python train.py --num_hidden_layers=24 --num_key_value_heads=4 --norm="rmsnorm" --qk_norm=true --init_std_qkv=0.0358 --lr_head=0.0066 --decay_fraction=0.593
Each number is 128 + 32 x the weight over its row's rms, rounded and kept within 0 to 255. Layers, rows and columns count from 0. Numbers have three digits each. The size before them is the row's rms in percent of the matrix's.

# layer 10 MLP gate, 384x128, rms 0.312, rows 0-108, columns 0-127
100:131129125165141085084132203109125167175140168145138126146122095071154106108129179130147154127162089152104160107109146136141138147125153117133061084175134135107064145104129192095162135134093095111149132123133125157112150115160187120116083145104206122155115177095159128124145108093106112064132087180190123188083196175095099077118190137080148123156069110162115096150162176104114107100114
094:080166109135150136084130059129138135093130113188127128133110131051094134107126157154097081118119156128167119170151095104115182113181125162159184113116021117189107090131167142096132139117141083126114115098085103118086109134124115089133081043082128107085147066166148123139092143163099141144147099144138121091147111106116070135119217124173157136090101156123176143150154135154175100121123
103:124160138192134110100139142147159121187094143160116117165106149133139121121121150147113113078209132157089146127105139116178172080138123114181172124102122103120123084069122141176075143164156038170138083150074126127098078092093103126122154131114096109139119088156135109103155136168113122142069116146177139175110158184198143141168059111100090161149192144112115090182127118149105191126139
103:114107158114135136075139141104107166146133084101131187114140142146119139170104108080111093144130138138118093116095120142095180137159107129144125093122178133093157140118118135162104146129105103082143137101092188123149064105070100160147113065152115135141209099093080100076125101097095135125154157100143055136147109072105197120102156147145193100121163141155141120116156040138193228138155
105:137079155118152117127079139185154076136107119086130076126099130169166148131132153125157135078131120123125143166088182130126083191116073082117190112103094177168157062112125135136107120169147156155128137114162126112178174179120186180163160133150119135113096122179098104073135141119188124150187157152073077162140138111133161148173056117215130170165138118148144117147126124093128118147174
098:115109119169104106179118147055123112131178121150112118161111156118154088127170090137120109057156142162117106054101104126127190106200099186136078077153186120167118104161087147163138130144133216182180173152148156161130115177085129121127146117102156078190144104099136130125181114146135119126115142165084100090121093101096150133142141120165152166168154090112186145148142149156144169169156
106:129120053075118097156112121097108121115130120138114069092118088124081125121097139116159091180161080083166148124152098130128155143108121143206147104148073094169191112124169053108134147108175166160141121177115134120100121138134169081076132082052158194084142119162110150145106121151160151095088199130101123123115090126102101188102114139179143139091124123138106118099153163120180184147089
102:121147110093148139092188058058112150108173107130082175129141142145164070122135152112107071101159139071086143082115158083149074107127136174156068147148136094124069125121083168174124166084116152108115153145078096119094097152152172138148105122089100074160104157172098094103127135114122166091145170154133088165106153163092129081118109194116133135144073163077130119127163153087106073112121
097:139089079174119105134127151113156149044093186174154106112141112126166076155126088105085180102134122174135065163099160168146136131115078124132153125138137093130158185107129182159185101161115132083136163138158169087104092112099093126168178074100126117090138170168092150150115135201143193143165161138151114127119174082155096059147063088133169144144113146119136158103123123131092093144112
099:112101163212105102157075123100093115153194077163082150065151153139144121123162127154152142078077090122056094146137181152125099150125122131165169094128160109152110136127173099177108158094136136088146104081091148152177194115101089184095096164115099137167131103085122117123164094120135159102080163057122104138091120145073107114095180114110132170074136109116174110098113112134156108161120
100:126163144173152135090130142113128093142101075125124012115211124181076167131157125171133100122129160119102148133148141124148086139125162113097159077110098113160137133048148104106173117134149104108134110133194193138127116094159162136171179167089133136124117134091083104111127091111171165169171147157093081186114173086110175157183156113148119159123099080140114101148169097164127126132089
097:150123154122148098091080133105110128096067091098131185141168207152160110087167155125119117113131097168121113170114098157127147125063162104133120162156135091100175129084156126136148135122176100088217129171111077106144155135112133120072132086156080165141145183121153135126133117135098054138183153124095139110114149111099098164115098145243127122148152133140131105159196126131162134108058
096:193086164140159121139071145071135145119146104172101141183192096124166152186142159149132105113098070167151133166105163074118187135156111148145161119163111083148221052121134153129125127117140116171186150151127108174151135143102161127100147153124126135151109139156140136155142163167069136064099073095148114127123097125134112172173110130060121155144148159160107169120136179083153094101080
103:112189151175056105109089125075128178139171162113130106108121118142105151216113163130108165145084154105098182144146147161074154155050121153112139120125154127120164138125159144100102143094182102090057163155118124183164057116126087121193146122144141166123094103134148109090116162123124110124070090130096085160145119100113128102160106108157169111118147135155123164117122198090076107126196
099:131165168130135099101093122086117134153134134138122108143152073101103161135161112094129166163155159100165145113107104147127125079196146156143140108071152129138137123111133106114208139043106139125142134094120172168134201097088130142107168061085127169144101112087104163090119134156139154086113189114172102135082199073102117084102111171155097114074049114087124058139151090144095117107130
094:214079065116093149067146140116136094129154118164069122116134140090070143132146133151102162143154121199091111105145109144105122157107113176041137186099101093112224123094132107121104092097161112170129116067143185169143144132125133092096130146115132120086118180149136139143143091172127121089127141184085126170172120170113144110183143159090159076130142141129169124151102136127186143121096
099:171111129119184166094135132133123174137098121152174120102145109069148168102082132142177086172208156165057167135084125193136083140169141117117117151143094092149212125089123173104095104141103124124134138083136068146203130141096147142115155191151124163098156192160169139122104091088152153068097137156102119116137083090126130171143111141118151151087152112129172090091153121131106136128179
081:092114153105063103139042140156134168114129119190137091175111123149147121077137159130081124125099179133156101173084172106142154128088171190145139129140167121171122143158062124147124129132105119097181203136159148073163107125118081180182113145148085063135089170120130131156140212141067082106116090141106142118126097089134130112107142128134077157174156172113162101136123110134164093149103
107:146162156125110149083218154098140117111135112164154146109108121144118124171135133126091140095066152191151196108141123125154061159079118135177113103130090135148159138151181047103096151162134153163070081116160130113152143151096146102155169086084166160131186125120093100195133158133178137092170074135094145168134185146132107079123132124146145106172122095176122154080123105137187146166121
103:113123114192111136101145151121075174194075170129099133088127086138136110086146129166131137110065106168079116203063173062140123118113104100134108093124123160155081104081090074120097124131134137154157161115139079134099100108100106103164138096159142154108182183160131146170066148107122174101058112092112081136151127157097081120152102127145113120117134139117196156153133155069169092166147
098:107141100153104126111120143140036149062150066133095139120154129102076158140116137096130189174098145116162125156104133119114158124145151113092116155101189170132123106086110149134171082127120153143184129121196154122116144110107125101110180149134161163109086150099181111193140103134121080163081147167107078082115209126141158097180126162119187153136171172121159158146183053111134164137103
094:144117101113109093100152118076083167082117089165146086141031180139132116159092152101115137099158150091177129128106093151087128142096071200171127094130144099141083105181155102149092144122111098094146126130119147097130122071184078059085201157107107129083128172134073136115109153151113141113185130142095146120084117165162140126110112153149161144163154138070165144121105122123072126098190
103:145190125181080206151086149186145120157084086155146116132171153167122159111169143148058134139148141169133101152145162099123123163091133128167149173154121143136009121091140086138129157139105154063194162091156172174138136161111132157113108140071072172127144166069102120117119120088109124098119118131154108144094151154150137129187094095087089121176130127150141144129107098139127155175130
096:136097140103099097139090066076128090059064167135123153151140120111168134111074136137106085127126197215076147109105165139089115154118159141143112139080079096094156081065149152130103134101117113083166187128141101112187149189078133178126158157096105135058120122073116168126150117090131154113147142148122106132141138144141184148102094144079086156084141152097117166140115110071124156113127
098:119064171114167153116104111141132136153122124154113079129169102210098148113129162107120135124121145178112122140091103106130071071136150101128115113095155043068149107162128120147118157163086148202101094154138199106133158132116147109149096166106105108127084157098093151121169100127180114135080123100107120123088099135104110117083040141188159083186095088099117119188147171156177093114130
096:130104101120109142164146156150158115160121150103077130161088208049125092178158115097114163139099125133111122176075156138129134219202091101173126138149140152099127088121151148159142163053168108077165155091132078126098140154147165122174165089113151120065166157167145105164134137138122123090149147106090091122102153102116146155111136147156093155155159181126174149086102152089193145160114
102:162126160109124140107117147170131144153088066143102153110095117120109137143129168100161158143139137096198156055111179091125086157081112138136149067139170095179076139120123118098126158127096150144159099157117099119131144123126150146183199170117131130170106125173118086112209144137113087105106111149114046123177147174093165099129067114137095159150177165129072077197119111112129154113188
099:096111146135127112134104174150170056148134053057160099085101125161107175121113140127128116079116138132156138142129120123141099097154094201126166155198043121106093101093149106079160142162164142082121090137133100120178117104162138108093142108125130065153141138124159077116152067080146093149117082116112075065125099121114114167109096175122122102181113123138110123114179127121173133162046
105:124099131083162084136072130106135162120094119108151117121124042169170124137045166163176121071161153152112129122130138145095156171117128129144170086141154198123131126140155130125072098147107132119077128169084112164134112195055093146121141114195161140059106114110098143113136130122101101136121101166161112061133118167145069182139118092049100142103091120141158085125147110148180164128136
100:107135139126176071146165155119110143115211158128161141177168063141152136119140174139106097138089105151087141127155198128139154105134188084135060117121137138158113116091118089134159095077120103144126061054126137094138085144122113094201146139140087181180104161168134134102159082156076174076173140119132147112138108130114152077078134105119106172099156127152088136183123134138167089169136
099:199146102088104129143143108152078131207183052088117130130120100137137136122174143075079124157145139120154054141118189081096101173151140142107112140143036126107109138106173171106127109115100136068166141109085149101131112160138147097133107094124138108170124130108060179111121100137147101146103104117118152113074190165140106103184143131109121105086104190090117141192115163167129138084130
096:152156132133175145100132207118140123145128123161113130134151143161106100172190119169093143129163106140118141101088143180138104110143117145122179147109131065165151191100130118167143126087116119197113107142077137084129118111100137069080135154160102117139143101108134121088181065157183121149140234105127131172130080098131094056106175141115089074182172120113144138118101152166157082081159
103:111077158082111108104139117190185120115113153120134084140174118107058121126124134097150111137075125117125122083106156192145062170111133123124126142118072128139113149167122176163145080134173124115119124153183149116194120171142139150145078185142085142146094121109157149106125144141092134097165100061144044150056164088107148109127047145099127073197114096117132126193137106149130118120147
097:186138146090106087119125157139132140091142104105125148076126137217079085130109153148020099137126161116108074169086153161126089142138113121151094161081111177119188149194167138164087145102147089102148119128148092071087119103130067105131077131171131133114092143141116132079128105105115127102150153112143112125117131203095115128076204126183130114145180164161122118106094149149121098117168
096:098113060134138123119111153110117064103066155101063175099100092120150152171125135116133153145158137129117034182177113174161149144187155131163184144165186128140147105119081175150083174154143133115196089103084155115134114121095107164169135125116088102143093163074197099096135129115124120119077096102102121128141101200182109159100144156137092090124109150110106092159146160138152137118154
101:144146165145097128079110135141085153159147123155151216184151166136117121144116179145134153065107113118129108087129111130164082098138124195144153193080186066176143100131143166090145072135178134093112114119101130121098157149157136108097095179128150105147099158099174133149112138071122108086170116123165103102066151185120130064108149153185121075124116046114111113126125115133104173155087
100:196173115085144138088063121110079156129143122117122140108126134094148089132178114061126142137156072117108108113125141088157117106073169122094125090178170074105162099073149159066087125117093100139139154070147158068136144169135119108103168147114115166121082155098137180112161116128145081086108118158166123167122127166126081092164185171170159132107082101174117118129190062156140138085121
091:177088170128126139133141119126157174149087171146100134196157122123104092119201183110114134159133109211161125120149116107100133079115151117132128164105150151119109118137123119155168073152109136158137047063175120195126139091061100098092152087072137159059133136113126138097119143139184146115115124107073112111078143166142159157137173158104097148153107171139086187129049123134116114105155
089:093093128110147179171090120121133137162106145120220178149130102173139121165061145116146136159111113159129060111163208094094055133127155118076095104142106120130132126127145145134119153111110075086134093096117164089123115100111121124173127150137156045120141121162177131179100117157171053097113144134109078135127114088100150119132052138093103132178135150177111086199112149130144148174137
096:121094096125121167107081100170161121084128165127211156099153116111111131174156125178173106118130169103129164167161128200110158133070148137170093132163115112088120153080155083133076113154092102147134132122090154092171092121083133147156103158108128172114122138138195154038135075089073131135136130165125140116100136093083099168168093170136112137098137109105091181115160102192147195137130
094:176137078138078130076092172131107163122145122138147068119153109133071129113123103119128141131122048091095132077152089130142058166172103162097129144147147103213140076146118094072122138160167144143150114079129162151102157123135047084129122122130140058069156132137144136161167144135191144113159117110093114164110112084078135109104147091123074187123103111146110157116188107108132092164085
099:128132139125077120115223160089087104114160177126182152112118160098168135174150135052124129131168141101131188161168122176127116153112083162115160127130143126073161087101145120138144062090169113135140177118132065159123154103112108114224088142089167129110121120088146123138132092165132106155126138129120113176150135149159115152124076160145179110102137108183134121100132188048161168081112
100:116144140085140147169135112122155120066135135183142107137169156159056144175105141178128087108142199163136097159136123056121128144119118125152132116147148206153175153057147172199160085087155086128076182091149140189120104137131136105136145110168066171131077100176133094136152088080169110156107098138134146133130115152084129109120097163093143164098084124163117113096082124185145148140150
095:118184228122089137157108138155161131070191144140076106164122121133150116130054067093161117032125164132184141140114103116108080175109105107108097111154178172115130127112117127090144164140135138160115099079154167054146178104128116136168098122110130133138150103110109045094139130101145075122130161132147103146172099107158142109117131126142118133157059093202146137139133098157130089136110
104:132118107159172136119116191140048122148103185117151046162101147116138076105104132168160159161150115173138160144139090094182067157135133124147136098147148174136109110141186151114152119095107158100145143160093100142107183184114146050143121156134093142158106156122190183135119150084085129187066103145113124159129113130097134118127164137037131184112141116120123146113126105119094062157174
099:137187130143126184065154164070102174116122127126131117149124107111113130173091110144163126117130105160089190083202188129149091156144158051148129115161098155119081073145114130129113160125156124132097127091104138144115131173215076081158155158124082160185159084169080157129097092147127154101139119077149113117174173136164111129093132080114156150125130104107074155125087176133079093115158
100:153122118138117095149135117105116160100108098129158113190046118131168104067141114132142135120102170148152138153220194109129126152146151149164109099084097136122146065115111138135184077129088096173131106075111145106161110116117154141112126219180086106108133202159148136103124107124103092116165095155083147150079080138145118074148078125136067108137111118166129172103168154090128073164094
097:137152080102085172104139089103127231100157112188146134105094093145073134099120165127157121113044183108127148127137102138101113134142098127157106102156111141109153118136167143154110158090101113033190114153118127141157123182108124163124092105138184105103160089166120145106136081143170135103113158165165144128126140086099176123041134135112148128090078146076069146148159154167129077112109
101:163124143134099104139102121135126076113139143109110193130111086126121125116175164135123120088119093187181107154198150116118050157149150131129194142103090126096080083071188164112135179173100128176093068165142149148150131136150108180101104170133103110123091126109116092113148167118097118054145194116127162143145153169096116133164149115121161145106097076138142167102193083080093099185137
102:071160113145119106138166114068113126149129118139064075118101123147089059116092145098133127076159143181089070129118145112114128086168138064100061096106127092096080113150119100096123162116134089158154203106091094100178094071129144162153123112107101156170111168147098138125177093123079149141096140127134151140162066141155124110130073149079105087107171150152150190171126095175084116123150
097:096141113140139087135146173098129117147092134134117148156122123144117128164166116169115149091150143070158126179171180159179182124171117124119097119133132157133131083121153116136188216067157122125172068119101112165123103147126167140105114131160087084191145158128127104122057118039043132123175115088127105188159106103095151158148162108143144138132169151100107105114049160140130133146186
098:155104127127139113100111142138100100181145060109084170125094131096169093107153163087145119114101124156126095177173115101172140160129082115146147151179137183125124107127095140145124108145110144160055106151117157102144123157162083145108132104217092132225182127132110118120119152091072091147063125085196088182101148106130188107083151071144163088164145164093132111114119111152138150113170
105:167176129140109143086129132199108155061108177154075210066133111100072108184187151115139169159136108141144053125101118118158092166135128110151128120125148161138123108121174107195138173166082160100110128139105136139124070121131103094142122117103108150086060139188169184125164158133114145109085088127142163116110136098166160132152099188133075148146152122126138104121123128099110198133179
097:138152149130130076140104131187135215113124087142134106123167061147129145140115099178099083148124137176187068085057145123176122133115113068138178117169089190144094097096137156106158121132117130117155120109102158193197151148180117192111103120149168145153114092103115169092137120138119123088132199121111146157057134140122115159136130116161153125169099122092138135079086154181136128073123
104:114118115150167168107127100121123119216163162125147158061140128160060145203149122085160135089129129108118136110124131147138117101166133131083192174190092130118199102110146095143086104135159107165098164163126105138136124168110123161168119110092172157090132152145189116025177071142122133154112122152139103170125147100140170132171172129158178121106180116162092131126167165156158112144082
101:199095137098184164120106141137103155125100202143164090089083114192091148118186138109121143107125135150138095146106145081163150123168060077106106156139122139144105173154087086109100128080151129128141117116171083187085159114107132187129138131093128143086160115153144142095158140122145149159081149133131162218112132217105192143132116143077187111160068125136134114175126129148136102130096
099:170156198121165153122150226084157113053129136120153049129128125127138109069136159137096121169126176198143112163182103139138100150156153104131133111168139106073140153107192137116069136133148079124133126139108184142092145107121135101089178153146101089111115103151116088140103096125115123061164127092093131151114067138172099087168134154193093109121134087189143152118144095124124174121123
097:123106142135118133108095101082134117145085158100137075138101101222117130118142113085127117114159183094122131179110110095128119120099114135153156131167067168157077098164148150121129075127155125118118097139066084134058134176102033150092162130154153157165163118114119152159152133152077123120208093163169169142119082104097087147164138137148143167107155101082103192172178111121146171103155
093:167100150089125151152103131136155182096094160102079143131133126092177072172120084091113106112121132128097108176051141113189123099162142107144086185158093129122114094155132169164156144094189110126083102124088102138115140132114208091127138128121121101164143035095085173182162068188099131070158126132165124103131100102108120131168108117162140118130145115117098106127107086128046153108165
102:112196141098079096148137125136086144116072187109177103158111066149157120112103115137173102146149101150111152181123118114198116105118145108115158163118228093142089110081166081075099165147131135128125146120127156162101100181180108126159110086154160177195124168109120136150139089146200131137150179102158106169128119091125065104146109153154064140143109106130111134081165090080111105129131
108:114143180164163104160094152135161182144142063106116129150088138157098112172111162117115120132199122151143208105148177125142092139135175108096098117136160097170083138069105117135135148054142111137138108099124060141087130115118109140155101103098129153122168112119100105100102195110117098157085139159170115147159213145153090165085189107201116122140125081132203151187103132152126118143158
107:134166140128124090131161161136124165168104140098118145066181127161122197104074114170073112086131167116138158143146153085138107143160103113099220142074169102150139038140163097129126187133065126142115113147152139108095143121102084125161206143155092122124138115089172157087139130139123113141116134180117074067121110203175159157101110142147132153098150146125131143085159104155104103103192
102:114137115131120121137128126116147157188177136154103111051117165165133086158094063130201167102156179115073142118131118118136195105106081091110095112130133107134135120155110159130195078042114131116157149154136072163171131090131078099152124155140167139138155115076106156095108133155126143104143123120189098220115136136158113087125168151065093188109108127109145140097091095124122146066160
103:130183118094114158120151135046144108080074143182098080085078150160139185109131138116116171079103116086132122159156103095126157108135158133162114180106133144136100153117163086149138149095121069151160088164139150155131115092170110153120174107153106115188159151066171117099078106188108119103124148198081086123103172105188074137199096120143091116146146129118116104112168137097107066107125
095:161155158104167144093126127115228108153122141093117188067086149186120100076170097126095182090099111127126127111117170137146131108133178086148122149114102097149090100165190134110143156163133088081106099134061126154135127142097071161077105081127108151071081136153148073120120150133106126150111136092096120125094170117163096166143090086095066121129137071070113142191110159147159150131145
100:162145156136116085157161096148155098082131161141156150119156189086119086133142098091068059126129121108168148108097223058103116106114099108073110131133175127156155051082100125165132086115161146132162031109132157144134162138151137099117170142133121107081155112069121144164121112130142143109132165164094102115102117139136156140140040111146077104162133108157082084123115129139177122086166
098:135116161131158100092139121121100132135117156154121188141119109107190138156124154109150068176150116192105125105174186123155113120154136093102138090162113169193136168122103124143114115070079122115184081100060103124181149088114134183129128154081145142097155169191059103184130067116163110192083147123114126100104159188108176113129123137139121151088123151158146092168127072178139166122105
099:117091105121172159057136181138124083083131089158151097140083148095089105065158107107129130130123128123122154128122108126132091128136122197142171122086137140168120149139061113127194121041212183103171108110035164131121132108161114135133080117067138148090146098132121112136069160115147108111165134141158130165069138138141093103185145160120139134167124162082096148110161102095111087127174
096:118158125144129122149128097144123113163112109170202147207128140149132159168186162131158125175141141146140095179146127094106148101145107127134130172111111153182192164154136103070170139111124103088128158077075149082109087116134194111209098146136123138093108085102109178130192095089073097139162089165150053109076113157129179143104109152110140082105178110117121115144102094153127111167173
097:194173156091134154149143142053202136170103094100106132097101131105160126137144180160078143124100111135082088154118103126133149130123131123110137099102160119114187154133097155085111104173171142139155144095150171125212059144097119131122182170123105152106162181178157168181100126095140110120114122128160105098120147114178107080112169184192145158141180174165123114115164085134153146067153
102:154187137142081166147182113146093239191077168169080117102087124099145112127128110096153110100148137134146172178101165135162139111156098124110172106108132071141103123142176097090161093149158149100139158096098106181100170131146126119122063080133142111136119114101157089139109120139072089096133114133175139110127137108152173182090105102105145117162166088206138098175138162143113128107197
099:085101093097164145140197165112111141107128049112131161115161092099121087133164167095118160071114109085176157137155106078149151130114117073119134152169073204180120135148148126145109066147106123161112135109182181066136095147162104145186101155132136146118067119083082142119107145150145147156088178098092099143144091130088133160142139069146123153159165110123099111134149102107130205187148
094:115167104139102090118073145137124117124136054111153151096160173106199125155126131121108135111109101117137158165143163117160148051147120163081180068119095149158130093060108120088141106143128150147092097169080126120094136169096055122173156106070102116127111142142137135135146172104074112153138151142170089085131111141077152139153128097111086122082190163113119149116220145079120185099180
101:128172095116105113095100115093130065166107111149103119144071130086145082112134112124118136091187151101158097154111130146160109130190113134092116127207171107117159107161095133003154121149107127110133157112143110196111133137143045125086110105138119234151116146139186164119155089133111128157149138131149149121134139068134139180101099148078060128109130140122127193142125118151158165137142
107:115093067122031151149146110092101058138146102141088181130108144107130148154128107159144127108112152150114116117142109191128147158132137118142130153167165185139179096137111094137077109131135200104191140152150103115123128146085185144146112103112115072107147150133064161122110101069197153097157117181065124077088126104079127135101149175142156126079145157104094148166144199118129088159161
102:135073043119087084153161141120104107172189101107107067172177168148082099090080163158111122084048075108107115178154149143106151146133151118140121103161138139135084073150160092134157107080156115133145123100080160154114158120113124157089140090132111135149122076139085142110110109146164071119109128121112156159101117171119172136135070138112152174130070070138185129156132108171096094177084
098:122186131136142153165112094119112143139166157089133116172137158134133112123172151096159165099155185100086107180061131146164121140119106192165124126155106117149185149116098165125088113098143183110190083110155123101131120157091119097119057066098099104098083164057097124101142119127120124131119198112099090090144109139167150157209142124112119215067135130115171143099132087140160104122176
103:074069113104105123068151149139153117129141153073111128152141049062143094158100104077181078098142134124146119147143078169117180075134121162104087141165098140136145141090125126163131140172153139135172099128135201101162138131150157096113172121156142131081118070126190085122164142142095122118112139186124129108196127088134116158158111119168115133064110111179126133162116081127079181164198
098:173115123138139133123090152135115121154178168127122098101128128138147136186131083093107128033147124082100129186104102139156186088182109158168117125129145154051128091129145137147154114100110073147133158199116135101110125149113098138141100072123117078145180155099063176134160116124077023159144101068168095129120153149166091125172121131110140126123107141104123093139109125056125130150194
100:094165061096171144147127133054120116099152156062090080112166115109142164145078070144116122080125157136166137169102105113067105188127100085089152142154120201138200114110076111146136125126133097170117100129135154071128137145109145115141091138140142066133154128138129092099158169078119104109154160176183139138130159125135089130079084188062136150132173111092165145117190148167105126119114
103:101131140127094066145142187045097128135079168138175104121131113119135093124119154115170058123123200084195109105176155103134095193111155157175171133098073159135116167171121116089101127179165122145136152140121145136146164166115129165139152137096094168074121140138144147088137138142055128135145153064141200099101182139154071092149171151140109089138144147121118159149118133138162149111188
104:104164135143166141122097135096173139147125106046111109172129058152124128158046086057120183091118155118069107135164092151147091092105054099083073125075171110166147140145114116131132109116121085118096151091141140111107112131150132156181147132100118140116130109091133171107122149123149092144113091143090082118145051080155136091120153166089169090125113168130101081155162111075199122098151
099:183121084131119173115096184110140089196101088187143108069100089162157191137099132121078101142163138162141088161112142156086113147100039160182089211152157130156131099146138116119209172115133156152186145159086154071120126111139114157171153142157140071181140119181148111134057082149149134143139140118117129165103124130154146146141169177091136124116147128132141133132137144153157096114128
096:100193063130130131057112105100124186060164170138118091158117163115145144103153112118100102123158134130110134128121121153134164101161146192104146135177130136070145115110096125163064063080127070162116193151131099146134169138089124129094130146026132136141142084118129125106150129082116107111132140145129107129145142085092126171121074146093177113083166135136131066145110150123051076186141
095:096145125120126140151089161157130165102102145151122143097130068181083124195150190087182166193157128119172101120093154158149118090133137194119096141091118183129099096143153120145099110158201127199087164194100073099116110161102101100165077105094114158134139079064105106129167088164137131078162152129158124129120146083103152127109165157136075123195106110141135110092164125119110165114125
100:151046105114177149110154107117146134136142149163158174139099175134160103134108129114067086086176128141139117163152121081134094077119122151177147115129118142113153074087173133136162148092183141178096128132139124091160160190159122139148123071146161167145150124157091140080126108056122152133081088078088070096121131093118159158102081198181111103130069148103136097131161170185078156122123
106:088136118117155091110151106095083121134116149066145126133146112155124159097139194146091114174072100159172031114157092130113125115126051118132132181135102105169106172059122131154145145124134110101188185154025143123115099166145136154136120086107118144109133147130155109137136164089129164092077118079091143102129103100095106150136173147118157116103160083136151099124114125063124065186175
101:100122090126114158104184166083102196127112110139142110154159142166099118181105134096141149173149079109129096168163092110123183095107120123164171092139081118148066135129086141125144134087075107052124083123140119128140092179153151113153130091087106126097153188100083163064108168145143086127153125106136122197170138092152141136113139068119186088142159077147167139083079172161170094145119
100:106094181101120170140129114158119158135161074082207154064045130122093160155060146137118168147121153106128158145096148107105108132077137116154128121194183100160127116096187119139166157096156109117134081112148124148051138129153137123147114139112127130140105130118172141172152125176124062161139108037073159139064105151079160150162065119135097164114165110148161109143153118148147152115153
094:118080113087140129104155064120142133148137112111108133146095117169079143160120151140171079125197121130103132127142121128143109139137105078136153125160173114200119149097169164121120099118121146065233157054092146156133085127102157142132163106160188124081143090106087101046157170129095148115149108144149124114174154147162162174109158136096103049099107106163141078100126122165059105113131
102:149165170052113118073137109124160099082157099155087132197132125088105089121125132141090184123112118084114170109129121163202155127112091113099083128098115074116107123164035098126177160163151193117156095122157093127137142123167145150154182122073128185083169094101144150055115143106138089166175154122139162129086141105109123117136169115133139085144188151125151104110103140159098115074137
105:115158075132093096111160135117155110118088152086159110155154108128139069112106170160135211101183162122125146115156168177111109168214103133185148093071061128167124115181081139146122084123133157130108124156158141118146135112166176180145122084168117121078148127089094117161155153143154164129112092102120139104119092097133101135184094096121107093129110165122238098134133142132165096087171
099:058165073110098159148145117166146114102120159152112111093130152120137099202071116092172123100118054110101104154145133123107184155124111153153103152078096121119112128092094101089147108142120120127089098201114086082097046133106140075102081139087162134114149181140162111092095132118090139089046168120158123169090146140169102160134153200156114117124113091181099164122103173118101144108144
102:103110101043087138055163101124075151077128068088175112110173129136115127100111101081075121141116168094064146146107095124123102134148099114117116133170140134158107105105137167132128142105191134134134177128090198151136109171165237150171114159132115166133095072159138103198174108130098152070136136120076151124117144144181137115096120167167145152122131096133100095140082126167129113113127
101:140113126047143090101151174152101155102093127088104100105113102144133074170112179155140098115134063142099136147165164092086200103075122136125089144128135122103065108119143148131114118111196126148070132177134173135156105186076125131163098051127183126111174101136091158116136143109149093143118057082101182126115131100088146121081138170151126147131064158144071170137112144147126148106176
098:098146109103079106122150101113131139135133139118157128088131085105126123109123115139101168148134115140129165164163156139102153172164089090172146094124086114154094167125119166136129135242144083086148118119184155051111069138158119168170135119139154157159144126121198188148098206120115040161100150110154083161136093124143180131130139090097179132122127114114152153114149201177114083092159
103:089107139188145130133153159171108150159172097086125125095067138173180073072111167125106113076129121117143150151129118146115109071163122111202077216112100132133151112113141085078162117130159156125091107037129072139139120126120080128160124091130153168147106111130084120183180148138106167125088124106172089154102160138097128147159126141130150125119062157096192115126142093094107188116156
099:156121106097159165082136163142159177153161169148161198148151135099147093122136148142129142175184084167113166159139162156107155209096124198154097153117108126077154116171159150127108107116149106103110053081130111070138154179124114119175118157149136110117109099099126087121127165110137137143084110130051114116199139106086104098176110098123118050149166136105124085126130169072192143106124
101:165125182112060168138081141104128142163103127117110137102176156184136100152073123071122159160096132148165147112139132127175083151109151123170062128143099185097072146133117120153103149115102180196139170137108076130135145096105152190136108116101107116104135100128180143120123084054124099125125111120152143151184142155098076080122137146081124075148087161166136161077172154152126173178064
099:077163198189120163131076150061066136109144092158161190117147100101141193113118112057101133151102110159137131103136088112108160125130115104138106107121114154201138172156167133141141108064128133151183103095128102188131093126061168104105126136129153137146090148085123189081156135077127132124095099180185099128090117096159156124116141107147152087121150121180167123133188179153120149151131
098:094100089124114136114111163082131147141134136215121198150165143141117099211147143121134142125106044135109177179141087169122175133151143133120092130178130114111133106106186161065142119099113106162139125177125120204112128083103154108076168149149080138083157148108140124120115186100060080117184140110150128076094100144101117117098078084186078117153165110116136135121095154139140167120111
098:129152101084150073132126161102093099148187109091155172135123158074136116128055148161111176153147143161139094129068117125120140135100146135151093109152157109141125178119144131137166126104130116163136176138046151125167104178144146123155047126116087165157137131214115063131124080133097161136116162173095107085099095146090102147141149157056120103139140055072143175134139121150161143155062
104:185176074133133098091143118086134122125157100104139075125179210133186148181129150074130193096149100137153172109115090121184179156171142081115116102140089075161155093066081087086133129142111137136127127084120107080140123178127120137085138152156172129172062176119157143109186152130093131132177119103139123119167093070146124180118151177120112158139166150150132163140113096115115119148178
093:086140151099137105068139156106115170137151128161116083084121070111103107101099119149137159111102174135126157136120188143133106072184150165134150174139036130147122118172162124129196077237122129112084106186154155148109176133155176159106141109140118171152137143142094127113127184116113144120136093116068085098094095058153132170074119156092168100133146118126110085120156133134158175102113
099:110139137130175117155101156105115160135131086089106092159109160116128109092147109063136117120121084152142112123163170086224161152162104121182117218157124148157051143137105173154156142107087105094042134164126143188128097123130159127146093090108131159155159111153112111177128120167094118138151095095129120133136214194109105127153086167098147118161109157121108127158171080102080132112179
100:148140147109130103087082104121139120123085187162120083169134126122102107124073088126127070149197137132117107115134171124143180095138149099085124133154138168084137073125181136141149142105139097087125104174100115063127111116109079074115164115093134121131146108141089137082093185156154096107107115135111060121119172093248158170106107140117083163206168147151137120081163122068140118137115
100:147132152108095161145119116139114164144214073153089144128189129048172119054136140068165137128204122163139115142136116113172131109162085139122159132074059118159126163123127142144114076081102097184100114133149108172101147081141169086119105152063142118140106073124088155160124120141131139092096111172123132096123092116133149140142161173070081074113158099116155092115102137149158186132170
099:147105097105101109134118144111105104172087085089161101154102079159124142090103093120098171168163109118144192134161104160149133129139108080126135163199109097138144057115070050113131136126123115122168022152169118116119182111127087103090129194191114168118096083091168094093135153117119154101093096101138134132144116175113172133130111099113192108114134147159114110128101109183110187135168
100:115107141094085123118122071171121142152129139079108116140117101137154080132122111119117131173150167090138138143121077125128147140155149119141176097110157085098137072119075114129143141082137134078123107158124108106206111223161143080091121106142088166144124122102142176065064138176152106223128186136108110114112107109115114206085111178144096109078121093132170172146170091133128058137135